{
  "n_layer": 10,
  "d_model": 320,
  "n_head": 10,
  "n_kv_head": 5,
  "head_dim": 32,
  "d_mlp": 1280,
  "vocab_size": 13360,
  "activation": "tanh_gelu",
  "norm": "rmsnorm",
  "norm_place": "pre",
  "norm_eps": 1e-06,
  "positions": "rope",
  "rope_base": 10000.0,
  "rope_fraction": 1.0,
  "qk_norm": false,
  "attn_scale": 0.177,
  "bias": "none",
  "tie_embeddings": false,
  "parallel_block": false,
  "extras": ["capped logits"],
  "init": "normal",
  "init_std_qkv": 0.0327,
  "init_std_o": 0.0,
  "init_std_up": 0.0327,
  "init_std_down": 0.0,
  "optimizer": "soap_variant",
  "lr": 0.00518,
  "beta1": 0.95,
  "beta2": 0.99,
  "weight_decay": 0.085,
  "lr_head": 0.0092,
  "grad_clip": 2.0,
  "warmup_steps": 200,
  "schedule": "wsd",
  "decay_fraction": 0.795,
  "decay_shape": "linear",
  "final_lr_fraction": 0.1,
  "batch_tokens": 262144,
  "seq_len": 256,
  "doc_mask": false,
  "train_tokens": 1131000000,
  "steps": 4315,
  "dataset": "wikipedia_en"
}
Each number is 128 + 32 x the weight over its row's rms, rounded and kept within 0 to 255. Layers, rows and columns count from 0. Numbers have three digits each. The size before them is the row's rms in percent of the matrix's.

# down: layer 5 MLP down (transposed), 1280x320, rms 0.145, rows 1114-1213, columns 256-319
# up: layer 5 MLP up, 1280x320, rms 0.144, rows 1115-1214, columns 256-319
down1114 098:086141144144160131154133127197176125142152072110134120107140108133068082163089109135135117159144173148094132086122166137111095128180145129156081144108137130116142160128074121124137159064122128
up1115 106:118169153112180149150073120071144145159087103061117117104096094183128099137141151115136103117202079085102164118176126143103164090109130173075140095072147167081093139155078137146097141124179144
down1115 109:091118093169155143143083147140117161111109094057101127087092079157126139147092135092105116080194127119053134115161117120123117136129128100063140149143138100076101176137095117139145126131197142
up1116 102:209077066138120117119101175184119129145091184084106133119167114122090168119097100154099107112152150105209069144144117124107194137165120095123160091176118158138150097125146134137147106127108128
down1116 104:101120145149147093118058096162173137149111160125084106151164149155145145130150105099120119081101140104145090163085126142122179096080105104109117157091155091133128150161140122136150142161091110
up1117 101:136120163124123148102124125173174115141178169111083146167137173123162195126164070120134085155108159101163112111187135078100122127159125093163125132116145142086144070134123171173073158116091105
down1117 102:171098135128154148113116114104118132114144079174136148165070154150149131159128190129066152176128166121177070145164165140114146117172134137193106110080116158140167166140138081104109048042089155
up1118 099:137109119159131149120078127075140132092194112099113150118121103109088161132133147054139110082111155114096135123180141090147157099152118098109165060123124086121095122111209140128121148163100104
down1118 104:139131177072119100153211139131164102143067182126153134100202110098082112146142134139138138167113116084123109098128064141154157209123070128110085082117139188092134152140100131070160150131136151
up1119 091:171129124170105155150077180126126123173148145178089121090119133123079073111101136170158171104072135112177157109132143108145110168124117084182142156083105151069143163068146134168127130129167093
down1119 082:040140117071156083077165106129163136147135057072183127173128093100166150156133117159132113115147107094173085150068178153114155069121151091138140144116102101153144156172101121118132159137115129
up1120 104:088169146136142149092158156115171121116081115096125247158139158140065115162115139146190190137122169129130145101075123186104150121092098073138170133147133130141173143112100145153203057117135113
down1120 082:179123137116146163105123152151127143108155138162106112119092074136109126169163117139125079141177175148120147114113130091134100129152208101094108149112144135097117170117086124160113131145086104
up1121 106:137099170175168148131201100128114145188136136125115114078119112142141114127230163144170144151160124175061047115133113099103159149138120168164201112129162119122140163111124105106119130171217043
down1121 101:134095146178151095100131087087139134092107111137105119091153142126112091086141137168112116079141139153160126144128186131141125079145105116147126132160108074073102160130091107089122159136156078
up1122 092:153116138094169117112091141089126145163115110142062165096129147119131137078148108112122105175113111147107071149161115114065088145158134072152138159185112060074082116078110083152133078166100103
down1122 092:127057148172083117127126107104162181101115054080115204180198116101185159168110147110092187157177159124194143153137139107158199094074146186118131130101144148172096186147181127153100143075114054
up1123 097:135084178128104101130112154139093126158115063088103121052141103072148085127078182090092157119086142135133139143106123121159161124131146187170168121133157079164123092138106108104150119120082134
down1123 086:128128183112157128084065140098059104152108152127131138156167122141124160156143094134149122124193122154181144180169157161133148098116124066095134144115115112133134073081166110073155091122107091
up1124 095:152105150104126160132106073079098119172128152053157132128103071145130174141170146101149142126134118131050105106094090145122097097079073089153100097105144168132089119153126120141119084177178152
down1124 104:100074160179193161094129183146128092090099135115147116043070145111092112111067101129094114043087138131115148149036084125142139074147129128160103102115123139140108100072179130147125100114178118
up1125 097:118153115167196109232117101047118159149114081114052180138178090068120130148137118151168236179125144111125125173079057128129171192147124150102108098144101136059139138119144172117143101135147137
down1125 103:132123121106115141092125151117123120159179219172150104122103111143187113201083108156144090166142140162111105095130176145143152165085128155126114107141099134109093108197153103137079130110080133
up1126 103:123132112086108129182112054111050125117092118119056149080159158116088094068142199094112105123156098117154126053141092150139150103162075183162126119115134107140136115106117143113171137123172145
down1126 103:121116099136173153149109135080120146076112119186132171134131164097128075101123118078089084151130101136127113073112126169139125140153111069143102138097081137164128161151114092136074105094122133
up1127 096:116134143133078142124141119155080127173127088125112170118155135127085100057054158140155152106142198118153097097097156170152155148107135106147175157152181159125152133144076144116125153124180089
down1127 104:132111071161146116127108132092132123173160114097149159186130137129150147177107127139087063144168159087183102074099129105148136128096068100137139180088174095051148085141158135095166125141108119
up1128 101:121103124106127156143105158109101114158153202092091087063146064179098158111148157133112120154072148123090102147173136157137122181126173140107146091098176165116075136151084168173144108154169178
down1128 104:092164087182156129138105130127120092129054165101067125153163100138142091150113114124093111146098092130125125135105152101140153112088158146120197142178140085155076123125158096113087120144123124
up1129 103:198158084099107118168171108127087172171115137177151193112122117140120084126158134142187089121138176109135135133141147138100165138172116113134143171117117185105084138114101165097139113137177107
down1129 096:225141151121188139135135153170133139125121126120177102110142070171140101140113097120136129145104187085187155128106123105191115151158153130119087109068098071131106149139110129120136132112109168
up1130 096:091146053137128123167146087146107132195141177149148078152096130150088176140125112133140092101129187095160132147137133094189132170186147177173120035110123123142081123099097162090130186088148131
down1130 098:113088141156155138130087152204074146133175121209061137098152126118149119183120110135146154180084104067080092140149167071167117096149140105051153155128127087113052153173169160139092168092097084
up1131 098:126172137131100158120160060125081103095136153106137114127175082120103130110168123141129102046110052173135162145122128100167109162111128166111132098131137086125079162202172192196146143133075147
down1131 097:172114141144143111113094096139102123115147189057128149175121155100170131119130146110165165183129183155104110145115135122067184126104145148129081162142156127128146125141095008158116110137170128
up1132 091:126105174154144085146157117111123100091144095114112146115139130168150189076095147180150198083176154172077125083149134067147148126158121065134091172118111137083145141106127109144184115139147100
down1132 105:113159081122136123144162197125149090104028126149157146111122127124170144160154078106111137109119111182098208124166149134114137150134151097129141144127112132146143101150166091112098152146135064
up1133 097:161078133097171148158149126121075119155202152177058121055134125120136145130125121123117040107121153170159087072123145148131145088108087083158142138081118147155095154098078168072110156093085021
down1133 094:147215134115120105147092140124152220092102105115164145223138150135151137151136161147139087106175083117124141120087079134133185204115080101170098162119152163115187094092155097123091104084111152
up1134 107:110071119118107149148134123118136070177105151099079154156066123119140119087129143108138123122102104058095073094158062163101083120111117121071121137054128147122163138101119140189162131089149137
down1134 107:109112145070169131131175131080102102180094143161098184127101138067130104157195089127147134172173157127077139098179162119078113141107161107112133213109177122107122135165089126062108142100126114
up1135 094:113111137144157166062151119154162080127181097090098095120134140116136136126089065103146133129156117095188130143149154159145092060176064128076108114167193154138091071134095112106093134095119180
down1135 090:126140141137090070164169154116152175062139130116135123131117127126112169116105126139140112113118104177114120152164091128116143150060156151136140137069097135145166160138138171116083135161095084
up1136 095:196152100144136113151122153110165094118187078086097153148147133118153154169086083161131113129087113137137119143147133120111138122118129066135162136097117169101120106104114095156138134109155227
down1136 108:082124146044086116142114129145195173172113146149166150102103133126140084123105047156121097163142160116215055157110100092164103148130128150140158150102112121166143117098111173179125155130098138
up1137 101:075112096096147152121130099142147119125160120212131141126125142110176153116169151141149152163110194135155138120134101137097158158100140109051086105115141175107116136102128064110149141154148150
down1137 099:115116146114159157139194154114153198199139206174123124160095158178129140122143130164124126071094100115091116165100123125120192091125105135140118091136151097118120156112136149156150090142142161
up1138 096:117143112194144162141103133127139082115133151153155177160130111094070095100184096117126089148083108153137134091122103118172130108115092160123128060138177143101167121210125130114077147176143122
down1138 098:133116089149152109168088114111135138115111148190131088031189075118094141145129093179122102086134074131177085083134147137154142093193153133073152188082099149136125155112141179150141144105110142
up1139 096:156106126169134097116154157097142134196129093108148110146118197064071151153107185142165133160105162087113133086082102139154093078167115192121103139133110141172146158158166130118087144140066148
down1139 094:106130117129084124181134127129069124127106090187142119120159098169172103071126083160125143109207101094141165122128118160103135151113117128146119113096156158106117097110142136134104105149235146
up1140 107:141156107129078127156151114090149133120102118129147189087145169132126130147172138107149201128106173093162069162117137106167197153153085087090148138178112120115141081125149154147168109168173109
down1140 106:144124149150068098091137151153177107148176115143122114105229097129148118174145114142155098089160143149103134133137114154086107184136184079099128160086199088205113078074159143106137092090138131
up1141 100:103113142170084150163138129161120086133082153173110201154069113144146155102109166198114131126104162061115092130104087125083156106134130156105118080121139119160069144128164139149130165076094092
down1141 107:154132138140083137146139119170106161108119083169089129186139082147177118145153185139123137166145134070101157063075089101134179177154120127091045189158159089098144118145203108145098183118104077
up1142 104:123112143062129172188164051108175135165140117088144144116137146151076152164168234059112140105106103085149207080113084103159145145167109148114095151187147112114097148136115144101106105139119084
down1142 098:141092092123154127081110086195102133098073143134089129088146144128119114100165078174090110151144166148159181177167090140083136083157141144166086151102128114118069114130142117105128156120100123
up1143 106:097158157104123182107155125102147097110100113178114172172106119126109095156136119105114124073116155125133089122142148134161183192144099081072113055133115069144171182089174173173129115157101110
down1143 110:134112116176154145084146124077110110104133098139099187147183093095190103117109110165109104100122108097161099123167112125096135110156108099065139188103115090166137125171086132212125113121181122
up1144 116:133061086133167064114122120098102138195178178159142142107121174115119165142092135160151137155136137104129119094147095099141203172109122136168103107202147160145145118159107079136161164141158062
down1144 107:149122136099077155127128095136122065165165137094176167160044105100128103125096226106132125148137088137086119064084124132133094133149187158091168084056098134143154175138115105180142144107167099
up1145 097:148130102087167190156140151156137111184156122178097143189079138101162111087109127084118145110103132119118229171142089119164171147150124142146110137139096130139139164072119111136099128105105116
down1145 093:151112098101141076156083102127083156052112127096128190159150167131112195149117113216131156092139096136115093148073152173112111064136117063154135095084126141063143202107107091129169107195125147
up1146 098:107132143175139092112133137139090113107178201087102185121176187063130118115121145088140134149124091116139149112100126191179112085088103113186141138149127123108090166122157117131126137165122112
down1146 092:135102128100134155150153144151141132132078108118141136093108150201085101116173106145170134060095115119065121194195139179119099110191130092107136155152149147125131146121081108153118127143102135
up1147 122:151127099115141135119152109139157166111111140150149177141149163025165056064117110140138064116122140078093174078114102140165169102126141125149155119076152140097165095078165120114165071138120099
down1147 103:200160114144169092119127113167106112151112153153079174134146181059151095112127081165076069100110137119172205140152142084182156093089149078139128077090140128107125108087139142108107127131119095
up1148 092:101109113158153132104163151111103113142069115137156083104100140148152162092168154201097124182147116142178154180160095140084128107153133153080173127123180134200166091130120141067110184121133135
down1148 087:121152082095100155097122104120178136167125094114097123160097132110166036185156113169142096095137152140102142153158193162182102048128134155134156133099103113110143136141145146127103146073093089
up1149 095:195163166164160080164185106117133168118155086123119108168090139093108160106105090160127127095126097131166054161141127127148097132183136080071143117127120181109101134186120094123222138162073091
down1149 102:112113108117124099179203133111150139136125076112097058155137109159170150143204102105098105135117091095161117094080165206116144129118152116095140177097074152122115185138127058134110171154108111
up1150 098:164167192144205155140131110200129154091159163119107096163155104102127103180209088090129107165139136131112127137130178133151065086120116130097187116087192147198136064165086098154125118098159129
down1150 105:125074080163132110100071056159125139070101090176077097105118114186162126128131106101112128143134137184120208145142096111095149119062135095168147108145106183138149151083146164165148141124115098
up1151 094:177136119178131096193146117198119178118125108160088121093117195150145072139023089119149098164182126135118166108082133140108208162160086126142133130099175155145163149171114144116044096139075105
down1151 093:131189132147174121135133139073092118153118165151129061134051206133103205112163163128115099120123149053135111154134185158149143147132120153074169128168104071115164109125135115146125148110104188
up1152 091:142106203122119131149097107167104142114096132108129132080170110093105170097112125174154143147175177139130141176100133096135134152158127058076147043110114139147099148134169074097127131123109127
down1152 098:098109126156154130072112138161104133126192086136114145053157120116112117111138135155121116108122174089107112177122154120132125089120089098091078147167104101184129076128101154149083060155091075
up1153 096:163071116096089130163199131085101150114158191134100169087168170115072107087138178056125114130076119194104060092124127107131092147126075166119142130147143107121087120168127163109105095126179051
down1153 102:094140180072085196128107142124077146163094143046169108170141136077180092082140146076132180097141124114176108159124142135064143095132138188096104200097137115130133133106128180145112175080122125
up1154 090:182191129135129150149096186100166140107139101105093128134150178105132094151094149167101155164126183131184119101121086136113117079093102103148090119140119168129165143112091164134128086166149087
down1154 094:053102064125156113139146052130097127123163139162099100102073085099109115105107107070101160102095082121087162172138130127209157152147143112160177147117137104110109094142184133146134116086144184
up1155 102:143099116099127153146126181163163147084059115121171100126123094189106144154126142160101091102107112163145112124104121102070143140101112116129094153098107097209196125119117145087138105116089164
down1155 093:090159157111129116167110107164094115144157125094158098109062151128063091155017190154172108064092116125124115135109116121170129109167115093128091144136098144102142183184147155166157123136152102
up1156 088:121130169136160169113085109137118159160090120157088149112070105180140107141104117091156192143126055137198115142163166073140144139180112142120182100056123128115087127162207094137202107104116166
down1156 096:155049121133162116092191202105153092159134068111169131132134140111120158080147144094137124106124179115116170069105059149127142111101101085080116139127174141140152173122130154110111170110123111
up1157 100:109083130093157143090122108154108102136146138146129133157096146142181078124060131112153086066167108152123175097119149180111128149121110150134187122130127086132137177165158136148181111147106137
down1157 095:159112114151132095100134129098082050072116107071160179134116171129128105082069161108128184136102150127108117109101130088164088143153158128083169168132144128148140116091160146101141197079164151
up1158 100:183143106125137114179115159104121072173083116111210171128172137092130100106107146143130094128178165202140190126188145097206165182140123052133120105128117159095096118131124170159148103123112143
down1158 096:163149137067219138120127107121102119137139166128071099128122119150053182046139112084160173197097102193082097162135166154114160169157182172121112153112183124131166128162130066120162126097093132
up1159 105:171117124211129122115107178101133131146141129173105158107170157100153191110125079144114063170155164101103133117120142166188159047157103171150091159110073153099197087093147100106129084142154128
down1159 102:127094144148070112149178127129099122157090098110147151152127172141181181196141114139123107117111076105113077118142152113004126139195127164105154164177100179201151135164130122120084144145107170
up1160 101:166092152096143109168165171113131113139167118102141142148116155136154175113087183129166140137074121176107129146123175101151109074139127179119137048110147149074123140103126140080079116168130103
down1160 109:103156150096132161202104076146047091172140116112112131185115137073108098111137145166128135130123132122214096106075149142120135095105116130111149144156107131088120151113136037108076143099145073
up1161 094:108134124204127109121086071086126139140123140132094107178154136086126095128128152084131106155107125145107104117090103138149135095156055074124108128136189143091194163141145119160102182161137147
down1161 117:124093117107137118157077092034055149134139118129115167074206132173141081172162145132065113092145101163103141164114148092149197140090125077138093124176231051110120117065101118141098134147108164
up1162 104:122148122070113109060118214123135169158119075140149125167152133124159171129132154151156104057079114177122120099114099124139113114058122127179176118140162136114113099066124156148078103131153143
down1162 111:109114175104128076108149192126120151086185055163146079181162120083143150111101120124092164115131089126137132114029141158107080120100213082177181193120125157154112144093132184123106096078129114
up1163 096:093085112170126107148099209146118113119110071136061121095155057152137105136103088102091109191123167169117147138157098133166138099113091097134118154119075085130151160100112224074111119168109207
down1163 103:133119055113146138146081094145134155085122134117172139158114124124115096110102118113119191093084109089091129136135154127193103127094131077103053093099088124116154145100127146109099148163132157
up1164 095:135093105121108051113086083132178151138076098166104071140110114160181134098102160191090119110133141092119195164180100130165107114115086124176166111094128104083109110090123061174134160145107182
down1164 093:181131126088138111146166114145114123170156154139129162111102085135102141145146153109133183107188123117037138135086149137096081126134092098098135122133095201077152111117134129138162146117160096
up1165 097:187158134092130147122100153093107163144079149049112022107169119115108160112121121132139126137098185128131164116107098149119121124138082166104135085143091100188151139122209131125094130112126194
down1165 102:062132107186159127125080171176086128119112108091090076126162109165086060156142142106209097116134084154135129128076130095147173134132146134183126128069154105166097101123116068078145142165159178
up1166 109:121139153168170120090155101084125096130119122127153150149104112139112163089137165163144124143164169083129096072122089151146128152122103146093123138142130173150161074123087152112132097086148093
down1166 105:088148136113174089088086127165159126159090112125053096114159091147163127156118129156117160070145136096156140147115126151193150083116139163082145130169115093150154074159158124111137182165134132
up1167 102:145159081121087081090182123085129137158134146217165023110113117117138088144155145110082117185122166141119114107145124124106108100146142139172146104102118110170051095126091167086111179116068176
down1167 097:086152121134135098111120071136111087152109136139103146145149129119225133133062076112113164042085101091126093133167161145116133209138159178119087098140120120173085110095181119132201096105148189
up1168 102:131137127101158116145155101169164107195146111143099159156077119053164168135127054109063094164072128139113151116149169141113177139145121112135076092048073174098095144136160158079088052159076138
down1168 100:113162133144107119106150159111085158155137063108174096125113166098229104120106141169149140129127104143141158128152091085100167054142131086145129096182131157100132119126172120143098145120116170
up1169 106:099102086116103134154140157114140166128216122139109119130155060111135180109131073114145141128113233058152123120118128104143100134069144168113192124182157127134083127145131170052185096110053169
down1169 105:176141135094155091179149171092112147111127145124099146148167128092113164113185154119160198086100091143083164124094130097130115111132140090160140199102149154063085113118129158140090126142089120
up1170 096:121154103166152120123172121133118159120155124127107095108127107094187085117110137196085143175110124147161168138119118145091086082195130152178184133101071080157126111148037120073123143178140178
down1170 078:122125150179123105116079116115075122213130142117161129142129120157105171127146115105113097048154143133127101092151141091101094122080109093155055143176153146145161189127163155151122119101096125
up1171 107:163185107118134107121092154111104095115065174131077156093170135144097142096165119144152111143043213113109144083109121095121163102158143087089143114055090151089111148138133102104110143111133127
down1171 101:141107138108075135103092159157077169118084167130146101149172113128126149134137116136107096148055233112143095132152107070137122113138168102072119142094135142153058173173186098197162111151106094
up1172 098:102088096129183105065136166094083118131083118133107102104110110167121161143126135144188139136135101112096141151057088066168108128113119145116104182099097135083172077121149125082087070114110149
down1172 092:129192110150130119127148105095143171118154130111113173205126161090117082138152153160099147078200203105183183082115148189070158091202114108138158036139071117161136131151102155156103159142125113
up1173 094:147164134119176123125110186117108143140107178063081175163124108138114168140119142143126145081162193183139125122136128186124190125157085089155129103163118195094160171106150131080148105167112129
down1173 090:093136104106120121096135084131091179152135117167086129121166130184173129121181111118112138103093117137109132130083115098144139112118162122116121196168137122115149114157169130142086108146147123
up1174 116:101150148065182095096149113086095111121161110078014029103157160093154104090133112086091140143091155126159136127177096094140110116077122146182088155114171150160081099131088112099135119156141160
down1174 097:127140115135150114135151108115145167123142112083114106102139114154161161169113101114121070163100127146135161116173169082120080089107166105097137154096175111161121160127103149163109119134104158
up1175 100:055134137133124157126100170108198164167133110160189197136096197162151131151166144182148224085144070119163108116120140087193112129149069143122142159119095098159114099100166112135134147080103158
down1175 090:149091098102126106099151160112143156126190119158117098167177151202069079109138086145225145176090152143160162150137126160094101152088164147167089117102087097122110152158110164117127087164134126
up1176 117:110184177185097144198131080147122160065176182135084170106128157125099122114121063176146096124103162095130124126126134112116130105157106140099167136127094122106095141131101091100098158131151140
down1176 101:127175167128136154171167133158163191131161166102198164157139137101123140117137149149151132127092160094153110149171180136056135167089153108143126079120086101123177114156089115192112119059128138
up1177 098:095079074144112145205165156069145114092186119144124125189174103118169125097124086126093087106149166140130127119115104136143089164112166163166112146165197132108142106113160083093135125093156139
down1177 097:078153130101087087144120100127076076117201167168115128142092126108073073123158131176121131128154176130115213085146158117103095182079150101100161148136118136111143178108141128162113116114133091
up1178 090:123155109079090116131126101139211171141157173096145123135158094176144185132125155139171125191094119116109150092128168140133096096148103115146131161097134169089112169096170177154108162082151108
down1178 089:151130157092092140104086151131133083139158045124155168066110127157101119168077087123120126106190187110183184136160029132143181152080101190165144144118164104133164132132113122130089132122091101
up1179 116:133156206110143126169150119146151192156152136097083141161129157126113119119135165137121137115047170100127090164160110178131167102176161161133101142196180211219094126127063102155092109104142161
down1179 107:080136093117086117142145139233170115110111135178142145166111117119120117053088137116100118111130090106148114118126184132095164128108119120127087097126100135137151148127141163113085187116151178
up1180 093:102066134124131157104096109120128177101151123092144189119182193137095158102111127189100161112156147137111154148120078174117077143096154121138168083144101115154078130087136125072087093155150092
down1180 089:059073196107162104153143131166045144141125136067189131160140065106085137103146159164053136142118116095117161180159120127136166083151126087077127159114103090113080135167124102184112191029179095
up1181 099:146114059151126126125118163130110123102120194163091116174209118178075152164112106162108107094139135139111133166150100181116109126077104157108093160093163123124179109184137110119150112092138103
down1181 104:121104092140090153152139188202107118149120063169099103153108172122143146167111141135126061168126146124080151112125148132125131131079107129073083132119126154010156133110156050129177135136077151
up1182 093:119138116096101155133126185056135169091108166135108153141145108137131064149097098145130178099066122122116194107122096152141134101150168083112140100141120160091160166093149168124146142168128095
down1182 094:138118189098095122129145135140133123171089136119121143186134128145123152058159156102137074156128148188122083077161106136179079144179149137135135171060160122184164107126154168050127168122149173
up1183 094:180200091090163143110110132119095082133140100060105123165090152160091119144098139106159106125092106116088121122163154170061157103079111117150093128148122123152053158110140134086103105121179160
down1183 092:128143114149111110153084130114128160162172119199134115122136090063116165166141148061094129144151127126139158214120129122178129057222127176109190128147100108122169154127076108137112141048103081
up1184 096:177150094072090199102184108146106134170158167118125157191096124143098107103179159152132173129139129114161147088064087151136098178133141127123122185161116115129145116142105106091129175081122074
down1184 108:110123123174120132079138130103133156154150164095153118149121149124165073125148124106103040093111111095105146123146132152165161099113090151113143129098154068146125106044133133126125067112082143
up1185 099:119140103142132155170110098138144100076111122074150125163102185070145116185096108111101135120127145157095132112140095108139108127108119131118113137086160147076095134106138081141092105153161151
down1185 099:164191091143148146106139119117163137140124134121096137152129129113169129124137156159106123146073188159078176159132120119094139120093111140193100113145115198158137213096100092136139156132145114
up1186 090:182144110178161162058134138148118132082177152185136163100124096107094093104124177138149161159173130152114156140147144080113153134171106164145109103130107096112132146145121156131168106137157147
down1186 096:148201208126137084113131085128056122131140101125116157114145097123141147136126119084116076199098132128125163100112127137107104146084072153127071148090116110203183128155118151125107214096087118
up1187 104:144185142201111139151110101083174112161178156096123133112105136127177132136124095104161187125145098160184183188138122151127121095123108091081190132147160125120105048194177140103092127119181061
down1187 103:142170105084105181130126118110168101147137119157106108152123134135111080161104093112156158171148096123171171191183115118094120077163144060128096099162176104121128147134102075138109133096120071
up1188 097:137089131138185137164132120097138129144181170081132142129127152141152159114120058132150123106084100093144154137138085152136187148098112187160066099157167081141076154132155193133088149127168157
down1188 099:158122153185120153071144137121069112104082061128138106110128046107165086082140113142135113055119132121137147114105107173098091113173165128105116148120122153150125116086115150143174150084149085
up1189 105:092142174163202158174185091140110113067152140122118174116147137122170141081157105162119124140093165132060144160166159053119187166158130105109105151058119141145108209176139111147116061161168125
down1189 099:110093095164192163150157100135186183142128105115123113097122102180157134165088140114102086123099158132086169108125152109138149143100156079172188086107096140143138146146122111129113124111157123
up1190 098:168136127147088088166154136102102110098121177106124208105088144096209105115080200117194125114139130137154151143054118143127124180118176128105078129087156119190124123139033160111108094138124095
down1190 097:170147104096178185133104142144155087078157097098119109120137048175096122128153110131114158154104147095104133106103130123100103107173101100085135109076155118100117144133142155074177116133160140
up1191 100:118184082096141203142146130134145097163103112105125150099147097137152154124157085161135140149091136106172117121086067098152129148097123120119099128097144113111107137102159104137123170128120158
down1191 097:132100125177165127144126116121127148105132130141140090171144088167131113153145164122093094157182140159085194139140125134105077191162170066135183100106169093112061157153103054131085156165146087
up1192 095:154156192157082121166143152104088142116151083162119110123164077143089127108146128149083106169150136051105106125099141128078161112169155092097106121157203134151139171127099152163114124181131115
down1192 106:115070091171154130140168127162085133153138116201152145129158134096158095121111151154142098078116145097167097148112107107158080081147108115133145074112101172068094125118120156122131146117113156
up1193 111:139119105139157191151159162062136100106124138135124147132143153115168110070161130152143150117158112061150144143147140199088172174145136136112157195174137107117156143101109146194129153107138184
down1193 119:143145092117125193139168135054161103140116150099135198096157145127138169062140115103155142107150104094146128083080189107101160125168104115114152190092137153145111137142203162158146111110123188
up1194 105:098183079150114155168113144157069135075166093067118181128120154124115096093164116198112160082089089119151094164080111164149116087161083176149161163145199095124131111161105119105118078079090098
down1194 104:152110118078143090121120163070164139133169109117174162115087084104080087076198107174109165143093085160154154124126130129069148167117105124104175090146118154157124118115151166090146078104170101
up1195 094:163117159153103108135062194167147106071169156169117068162033134081213138112090075194108133128162118119184086135121148148171114144132103088106144110096136109171079099160066053105093100082077112
down1195 102:098082145137143127101115109120095152098102145159122072110130088160145142122089140091105151164030142120115116092141151151129154137184102122166091164113135151184100118144200171162132101091099160
up1196 096:160096120172105161113137087101108111090111139076089077126182168151089138172130034163113120123111144156113182135118109123118135167096073146153123185110112116139140131110146201182128137071090121
down1196 097:096190142104156117079124168088135116150125099169100102124103101069164131103117156115132196144114112115179180127076125090137137110072126106123161113142138134111130136122097099072092124138075102
up1197 092:159151154161197110201133104145158202143119125145176138085134116073176110125093183153138170135092082146152049168139115080088146073052111120105129139112143113131130152099134147079139099141084093
down1197 085:103142097073145133064077142122127104107117146120154150179093091139099161089127148058116089130110153127095148113103095140118094126155199069108114117090129070183127133108156107136143065089128093
up1198 095:119182144115117112108136104138109149141131155086125132176147159179097086220179129134139106078152108137116161116068158139139120122154106135157080110143161125121155116129132136081188117135199089
down1198 094:083114150115144129137133169112119132131133091099114149125128154118133146122095178114109146116063138171105125180115070159144107184136151171108136141181028195123173114118155156121150106093090090
up1199 097:112144093105133123136120163132125135086139156145072118098104083113087152159126095062147155115112103098105113087141120147101193085059107161194103113132098171159170194094077072117114162102180095
down1199 097:187059148133179124157162098133140125127117113089117131163138131195187110157159094171111113147140139147100133135161141106185113148093155149111106085106166149174115122112125065122133105152081109
up1200 091:136132163169150114075141126155119103130188156184120196083183158129151089146118182111129148133106161115209102081152146114091118153106131106034121118148161152127164177123134160095128133151123155
down1200 103:116085117138124103161127099112116098141059150097114091100098153161114157042120085098143084164124111119070103131139133119141127106111063119159170141108128056121126148099182132146102123151176128
up1201 099:147119115124164136103185161136172093122100116173116134140123139126136108181152098178129117108153145173114163084195127108110117117153109114096086078139179136137138140120102152114083131173178128
down1201 100:061177151131199122113168063141120128138149102107139110135129140159092158192231136070079077134135087160130143139143159188119121136139103116107086118106141152096133141181188110074148119116143111
up1202 097:154122137107113102144136078097103205164164116151173108147105109101118142182166178127144179150160149127089157146157074089082133136170142092123090164143116142173192142096096099170081026139097107
down1202 100:106095126152182111141149149146166103147135116078191072127116112157103168042173128129101089170098130131127123138146141139142122103060140093139033112137172140125159164070134113135111151119107162
up1203 094:166106115157092048114150067028089134144148130112130111097160097086133086113132132130199168168191149123159140082100156117214145160123124138142142142064125136074124140097166101158140097108133109
down1203 102:099140158151148138086117100071113142135156091122133176171092123135113123188179190128148152131186146181135194158115113145126164168091135105150148115079119111155110159141133107188127127137129165
up1204 108:080105220168156090102091207152115120100111152101132156114111155190124105139116078159125094156136098100111109087100106196118150143080077170183136079128184118112081149137109110125095126109125142
down1204 103:109164134131085085121133141177138156110134156164078064125141123145144107089159073146142136244067156170144091139161150110140105084125045105135066125141212139102122140124151071106109133163078133
up1205 092:118133155133101090088166153101143118164134105107115136130141063108136121145065152113105118132164105094105148129084132133143156106100093127134110129171121148119119096159141064121150128123174118
down1205 098:053162074165128125198139153193102081073121121106124080119125199111134088079114153086158126173145092145148145117150136083101116067132128143090143152089081111114132153123103167106115147105166168
up1206 104:106140117174118144175123129107136130151179086168109129145185071132145177141099064180138139111145130107106063167079138122102120059104130136085169098110116095083120140142062133096114115171196101
down1206 100:122048142149126115152183154110115150114117148114111147162172122133155130168122147158147142065080177111129108120120127119081066164092139168118065140151091165095172093102143127130051135127068117
up1207 096:078161112126153132136108145141085070143204102132106120166158138102198136119152126078134179138065123124171154052119101134134184185128167108147128100127144176190145131165131106129121104137165069
down1207 096:108107142095100145128144078133109079109128147135153135116166132130151127100165090129127087144191078136090123161166125113130123127143150151102192112148133161137095123090184180160103092114133144
up1208 106:097131116035105138199161053129091195139093148130136135122178128134169195069154104142155133130180125097099104124112095092127115154098094150118111115074154092176107151169130109122078131162100162
down1208 103:125190128133126115094161065102127142167149139098151113131109134079097141126090109129101120117157139161196089130161114093146072170118118089172169112081107077161170168108070157076158109064128118
up1209 103:121109131105142145156089173223150109133116183150070105137119135131115152073132156114139075127103152143123115117188132131202138122097126157163135041152142104183178153147112142125113121084123150
down1209 097:075142142094156122167121159087150115134137133114114092150145101128127107126145102032104120115188098131130143097206117119103102126127121153173176114113081123120098135127124137136135147104104098
up1210 091:059091076151132069102124129097096108184119126151097139131099096122184128135127105132135153125127103110146093145061166129148144112142136152063099124103164162075149169085094090093113145119064156
down1210 091:137114138085145144146117094098145107116138137102120125142143112091185082117137111123095192094097137122130137115119161186098115053116105172182190135126082125143126161082110128149171137082169157
up1211 122:082133147108153100083188138106163147111079125102136154164152133115071200083048118103095110129068101206156120074164099148116177078118117165171100148163098144169152147099053070127123152187087105
down1211 111:153165112065145111034155090138160106177102090131132140152111168057096124131064091111100131113085106195186132124114154138130117079147123168205128117190130149132072162100074089144130129082109131
up1212 104:109220150147136061115180165163172155095156105133077103104117174105143175119165107118140148086109135169117099132109135052169173108139138176130135118164126158139089191114099123137067090118150078
down1212 109:158027143148121151116137087116083116113122123107175133161121075102115076179101174151138134208187093075152148078122134145115112098174094141082143086084128126136130122126157120165184169110081162
up1213 099:171129163117110122121126145088120120125085089131141149164113139084121094109121102109121124178126090100082143109121145095173125158063129085141117179080187122106149076104113104115129069097136190
down1213 103:150092117082149132107108111092118135085105100110143126170152175127085136138134107111099115124166113128086130116139113192146073137118132147157114169127181119172170136122104106142095086113079134
up1214 100:140126121124139081118128203133129110073142116112069162111141083103151106131128111121141064148112098128129129169093137103148155135169150126174155089143115151125113194111114091129142077098111110